Weights of a small transformer language model.
Size: 12 layers, width 384, 4 heads of 96, MLP 1024 GeGLU, vocabulary 16384, 27.5M parameters.
Each number is 128 + 24 x the weight over the matrix's rms, rounded and kept within 0 to 255. Layers, rows and columns count from 0.

# layer 4 MLP gate, 1024x384, rms 0.117, rows 993-1003, columns 96-191
[[153 131 153 117 111 139  62 146 124 145 148 115  97 138 127 127 126 115 139 133  97 112 112  85  89 141 104 120 157  87 169  98 143 141 136 136 141  75  94  73 175 130 171 150  99 125 138 129 131 107 126 140  95 153 149 144 125 133 115  99 120 101 122 141 164 139 124  95 122 160 122 133 215 118 134 113 136 160 108 103 113 102 147 146 144 138 146 146 143 124 112 138 115 135 115 118]
 [117 115 120 143 120 126 125 137 127 115 133 134 107 148 140 146 133 168 148 116 140 101 127 122 101 152 147 162 139 158 124 134 108 155 115 121 157 128 145 120 105 109 108 123 157 117 113 173 124 111 104 137 119 137 114 102 109 140 123 142  95 153 150 133 128 130  98 117 152 151 177 136 125 141 104 132  99  92 135 102 110 153 110  58 138 109 108 145 134 139 142 140 104 135 120 181]
 [170 107 122 103 150 116 111 136 133 128 103 135 160 140 134  79 106 132 140 154 156 150  98 122 129 128 163 117 179 144 137  97 125 136 138 159 163 139 134  95 146 125  98 123 101 131 129 109 132 108 125 138 138 132 137  95  50 111  98 104  86 137 116 147 108 160 163 137  94 150 115 164  83 159 142 140 184 115 146 113 136 167 132 117 162 122 122 151 109 134 163 153  96 152 111 115]
 [123 156 141 151 143 125  84  94 157 114 113 121 172 131 132 113 111 156 110  74 156 133 168 135 140  93 133 108 145 127 101 147 140 120 171 138 129 115 129 104 152 136 106 131 135 114 148 174 100 123 145 116 148 170 171 156 161 143 148  96 143 138 130 143 156 153 158 118  93 165  92 145 163 129 146 150 123 110 110 110 174  85 125 123 115 142 110 152 174  82 155 130 119 114 202 145]
 [ 97  99 120  89 165 113 132 163  95 143 189 142 112 147 138 179 124 130 136  97 112 121 117 124 122 168 120 115 122 122 125 109 110 154 107 144 141 131 146  90 104 126 145 118 118 111 141 131 171 148 141 123 160 154 114 132 147 147 149 134 147  81 138 124 144 118  94 111 118 159 112  96 138 120 122 153 127 131 127 136 127 133 166 118 119 134 161 110  98 111 138 159 157 139 127 117]
 [131 128 115 117 136 134 100  98 129 125 158 100 107 130 169 134 101 148  84 125  87 110 113  96 121  89  89 120 152 153 131 145 109 141 107  97 109 106 115 132 127 152 149 114 137 109 144  92 125 121 130 115 130 127 137 147 130 119 117  82 120 105 108 121  98 119 135 132 127 104 132 148 146 110 135 126 182 116 135 124 160 145 146 129 117 143 155 144 162 170 113 133 128 127 127 101]
 [106 134 129 138 168 165  72 117 156 109 101 100 108 121 133 135 153 126  91 122 146 158 153 121 120 147  97 147 124 134 115 148 143 109  97 150 160 134 131 164 155 122 148 116 191 130  91 128 148 133 187 118 115  99 153 130 122 107 129 128  90 140 148  85 104 117 124 146 114 128 108 136 142 120 114 129 133 126 159 123 123 171  94 120 156 110 138  87 139 174  94  96 139 153 112 138]
 [113 150 150 140 142  97  77 137 149 112 143 140  99  95 105 177 157 155 151  97 129 118  93 110 155 118  97 128 141 107 110 146 136 140 167 109 107 122 142  85 161 110  96 164 102 100 123 110  83 146 168 136 133 124 120 111 104 142 119 102 136 108 103 192 118 184 149 128 114  94 135 115 107 148 137 130 149 116 108  94 135 163 135 132 128 138 177 105 129 133 135 115 120 129 151 116]
 [111 181 104 182 109 177 115 153  89 132 111 119 141 136 100 170 110 121 122  96 132 124 131 147 143 131 139 124 128 116 117 214 124 153  94 151 135 117 150 139 157 146 147  94 142 137 119 128 113 141 136 119 133 132 178 132 137 136 115 168 172 144 119 111 130 138 141 160 111 128 136 159  73 141 129 116 156 127 118 116 115 134 176 141 143 110 113 139 149 175 167 122 116 166 141 104]
 [162 146 195  96 147 125 151 128 167 141 122 135 112 153 164  79 141 135 134  92 108  84 152 101 201 152  76 144 112  92 169 122 146 100 132 123 108 168 105 109  87 131 146  71 130 133 143  68 143 152  92 136 156 141 125 142 114  95 127 179 129 117 111 163 135  85 161 111 111 107 109 119 123 115 166 165 123 104 114 151 138 115 146 144 145 103 127 114 127 126 117  85 114 139 111 144]
 [134 122 103 121 157 144 121 130 141 123 136 145 130 118 125 131  84 122 141 106 128 133 155 122 150 149 136 112 112 148 137 162 134  91 131 146 132 103 165 102 120 143 176 123 137 134 147 114 106 130 153 119 130 129 149  93 117 156 151 122 135 102 150 137 133 104 121 130 108 131 156 144 171 139 188 151  77 137 120 122 141 179 120 116 152  97 124 134 153 121 102 134 128  88 139 104]]
# layer 4 MLP up, 1024x384, rms 0.121, rows 993-1003, columns 96-191
[[149 144 125 104 137 169 157 123 140  86  96 145 135 105 150 102  70 148 116 110 123  91 129 199 134 102 134 145 124 165 144 125 101 141 112 159 113 127 107 112 119 164 147 123  72 112 125 132 132 102 139 150 141 124 118  96  88 143 150 157 110 158  99 144 150 136 116 124 107  96 127 132  84 126  89 137  95 163 156  96 152 127  63 126 134 107 113 119  85 122 122 110 150 129 170 112]
 [130 154 128 150 102 137 150 133 120  99 153 111 170 142  97 126 137 118 154 137 114 119 125 125 116 141 134 147 139 136 176 156 101 199 153 123 113  89 121  70 145 146 119 165 150 121 149 135 169 109 175 126  96 133 123 102  89 110 132 141 107 116 205 155 165 186 123  84 135 126 115 111  80 167 141 125 125  92 139 147 101 129 116 123 148 126 129 136 109 130 165 121 116 119 121 153]
 [131 162 112 140 126 103 141 126 116 132 113 116 149 138  99 123 140  77 100  71 116 110 123 122  95 152 125  94 132 141 105 118  99 141 121 140 105 137 101 146 139 116 164 118 156 128 135 161  98 113 149 141 136 117 133 119 149 105 111 175 131 133 138 131 115 117 148 133 145 113 151 115 153 128 135 105 107 139 115 123 143 112 128 149 163 145 118 119 130 167 149 100 121 121 135 146]
 [118 163 123 125  57 126 113 109 119 137 111  85 134  97 136 110 152 126  95 179 138 149 147 149 103 151 133 116 135 126  86 137 129 108 147 162 121 129 144 142 112 140 141 102 116 119 132 152  89 103 133 169 165 128 110 133 126 127 146 120 100 140 153 131 109 144 115 147 116 103  73  72 122 152 120 138 104 133  89 162 152 190 123 144 130  94 116 130  76  88 101 123 154 115 149 127]
 [120 159 147  83 131 117 125 155 155 150 126 164  91 123 118 153  99 103 128 125 130 125 133 158 102 113 121 143 103 116 117 156 152 152 137 129 145 108 122 157 134 126  93 156  79  77  98 128 129 148 129 155 111 117 140 163 126 156 108 100 109 122 139 126 145 134 150 122 144 168 148 102 100 126 130 104 135 106 117 119 117 162 129 122 138 132 112 100 127 118 118 145 168 101 142 119]
 [126 115 133 146  95  98 162 147 171 123 110 116 108 113  91 133 122 109 141 113 133 155 159 152 163  98 121 100 118 131 199 133 128 157 157 144 154 119 110 160 114  81 150 142 113  90 151 120 142 131 119 104 114 126 160 117  97 119 146 166  86 130 168 137 143 141 151 117 118 130  95 144 188 151 108 106 110 130  85 168 101 173 118 142 132 159 103 117 112 157 193 115 100 120 108 151]
 [ 98 107 168 146 161 131 142 119 155 170 148 104 131 176 144 118 109 132 106 131 109 134 137 122  91 121 115 122 175 113 105 116  81 123 134 145 144 140  88 117 161 137 123 131 159 145 146 139 135 127 140 105 168 108 113 164 104 138 180 107 108 122 103 113  89 144 110 158  88 125 137 145 142 153  99 142 142 164 124 144 171 188 115 136 140 139 138 101 156 187 125 162 118 136  54  93]
 [154  89 133  97 121 123 109 175 178 145 139 102 133 176 133 117 118 118  92 142 123  44 129  96 143 155 122 112 132 112 115  97 143 131 129 141 129 129 123  95 150 160 139 139 130 121 161 123 161 138 166  92  92 115 116  89  88 132 147 106  88 122 119 126  74 128 122  96 111 127  70 154 104 162 140 109 124 150 142 112 123 113 142 122 130 119 162 147 125 143 129  76 120 133 132  98]
 [134 111  99 158 165 151 126 103 108 143  79 154 129 132 125 182 160 103 134 141 134 148 129 125 151 142 110 135 113 129  90 133 133 117 140 150 132 158 157 165 151 134 125 113 131 112 100 126  94 161  96 146 142 116 127 125  94 133 175 113 166 146 117 145 160 114 107 116 133 152 135 156  84 138 118 128 130  99  92 175 114 135 132 147 144 141 138 161 177 144 109  65 139 134 105  80]
 [ 80 130 107 126  97 136 146 108 142 122 140 129  90 153 170 149 122 146  96 137 160  93 121 126 118 148 126 153 161  96 102 154  83  85 116 156 116 122 153 100  98 100 104 123 106 160 102 115 121 140 133 130 131 157 163 152 140 132 170  94 123 161 123 109 130 115 131 109  98 151 100 164  88 134 151 122 123 127 158 128 116 148 132 148  92  93 112 130 159 128 142 103 158 101  94 120]
 [160 100 132 133 124 120  91 121 154 151 129 100 170 132 166 127 116  92 126 129 120 127 137 125 156 152 105 136 121 154 132 163 159 111 130 195 141 106 182 158 153 146 107 126 134 171 145 154 145 147 148 125 117 146 102 135 148 136 140  96 171 142 117 155 166 152 142 102  98 101 134 134 134 172 125 142 141 142 102 132 221 109 140 137 200 123 168 132 112 137 157 148 102 117 150 112]]
# layer 4 MLP down (transposed), 1024x384, rms 0.109, rows 993-1003, columns 96-191
[[172 136 132 163 139 142 120  84 134 133 102 163 132 117 132 130 135 131 143 133 142 120 137 124 147 190 138 126 169 135 131 134 186 138 104 137 161 152 132 171 112 141 132 158  98 179 134  87 112 144 132 118 125 110  95 124 145  52 127 113 167  93 155  79 104  98 123 175 109 123 141 108 101 132  92 100 142 147 112 140 122 178 104 132 113 175 143 115 172 110 154 107 132  69 133 156]
 [109 156 141  81 171 126 110  76 136 149 108 126 151 121 109 127 153 109 135 107 140 119 112 148 151 119 135 134  83 135 150 145  87 120 157 132 124 108 115 131  97 120 111 131  89 121 144 158 125 163 119 110 113 138 165 143 179 118 143 152 172 135 106 138  78 118 161 128 139  86 151 123  92 128 141 137 144 120 126 129 119 102 135 158 169 139 106  47 156 188  89 122 131 145 117 143]
 [113  92 139 110 130 152 112 118  99 136 137 116 169 148 125 121 110 136 114 140 133 130 108 160 129 120 182 108 125 114 141 118 155 127 115 137 175 202 187  73 161 145 126 158 101 136 148 134 143 113 124 127 124 158 105 133 109  88 125  91 111 195 154 117 118 118 115 135 105 122  96 142 148 153 138 126 166 140 134  86 153 125 151 131 110 126 157 166 117 155 136 131 151 151 135 141]
 [150 123 117 107 134 127  86  77 146 163 138  91 133 156 123 128 107  92 131  91 121 108 126 109 120  95 114 131 143  93 130 177 104 105 136 119 139 106 148 137 158 126 124 110 137 111 120 156 156 137 174 113 112 115 111 186 144 145  96 119 120 118  89 140 125 124 152 162  98 144 165 112 103 137 117 140 110  90 146 174 138 154  79 174 115 131 159 140 114 108 114 169 134 113 131 143]
 [100 124 145  98 123  90 123 137 102 111 128  98 128  34 105  88 137 103 122 141 118 125 138 169 116 135 164 116 137  79 120  97 173 184 163  62 123 116 139 135  93 123  78 131 152 117 135 136 122 126 102 143 120 145 138 139 129 116 133 156 115 165 125 167 133 116 136 120 140 143 136 138 109 117 153 142 118  97 135 130 145  74 129 137 154 125 130 125  92 115 121 103  80 164 152 166]
 [152 146 133 116 167 138 130  86 108 119 145 122 128  98 139 140 130 144 144 108 119  90  99  68 124 142  70 108 113 107 129 124 135 139 105  62 120 138 162 189 155 148 123 163 137 155 129 126 117 182 113 107 166 148  96 113 126 129  95  90 128  85  64 134 135 149 106 155 184 122 153 150 103 164 121 139 158 108 146 112 140 152 138 132 172 107 153 141 161  90 141 127 142 135 138 137]
 [135 156 139 153 100 103 153 161 157 176 144 172 128 119 161  94 136 127 148 157 126 118 158 114 162 120 113  97 149 137  95 163 130  98 151  98 107 120  80 101 178 119 123 128 130 124  78 126 161 144 131 142 136 128 114 123 139 139  87 141 125 174 167 152 148 125 138 130 135 133 126 118 135 137 134 142  90 154 142 104 140 152 148 123 129 136 182 114 143 159 126 113 157  77 121 198]
 [146 106 124 161 111  75 137 142 118 106 105 128 119 152  98 186 110 125 167 114 105 191  66 133 162 113  92 109 133 134 150 143 117 133 124 144 116 159 148 116 140 118 156 159 128 168 154 160  92 135 138 172 126  93 138 142 144 118  99 124  97 140 112 128 139 103 115 111 117 138 137 111 116 112 137 138 122 141 161 142  62 138 106 138 136 133 112 111 167 121 103 138 108 143 140 133]
 [136 106 126 159 113 154 139 131 129 112 107 129 123 164 119 165 129 100  84 190 118 122 138 106 103 118 130 125 140 131 136 203 119 133 150 123 147 189 144  93  75 113 117 161 106 113 160 120 132  95 172 102 130 151 152 141 142 120 112 132 170 127 145 131 112 154  94 130 152 169 136 106  83 117 142 145 112 123 172 141 133 136 148  95 141 110 112 115 132 123 126 108 100 130 155 157]
 [101 157 146 120 134 139 120 153 144 146 122 152  47 156 122 143 164 212 132  87 126 122 138 167 122 140 105 136 119  86 162 113 126 110 130 142 136 178 121 113 123 138 117 129 117 151 106 135 110  73 100 136 140 123 142 131 110  56 124 171 121 111 107 169 132 136 127 135 116 154 115 109 130 110 149 151 120  85 100  69 187 148 139 106 116 101  81 128 137 114 135 101  81 104 171 108]
 [113 114 114 121 120 111 153 107 119 123 125 128 132 144 122  66 151 162 125  99 171 133 126 149  96 134 124 125 115 114  89 118 110 103 113  76 128 147 151 141 121 159 114 127 118 108 111 164 130 124  90 136 122 140 143 171 130 112 132 126 125 125 121 107 124 124 108 127 149 135 129 155 109 155  90  70 148 110 138 121  79 150 113 125 102 129 135 147 111 130 133 136 135 179 139 124]]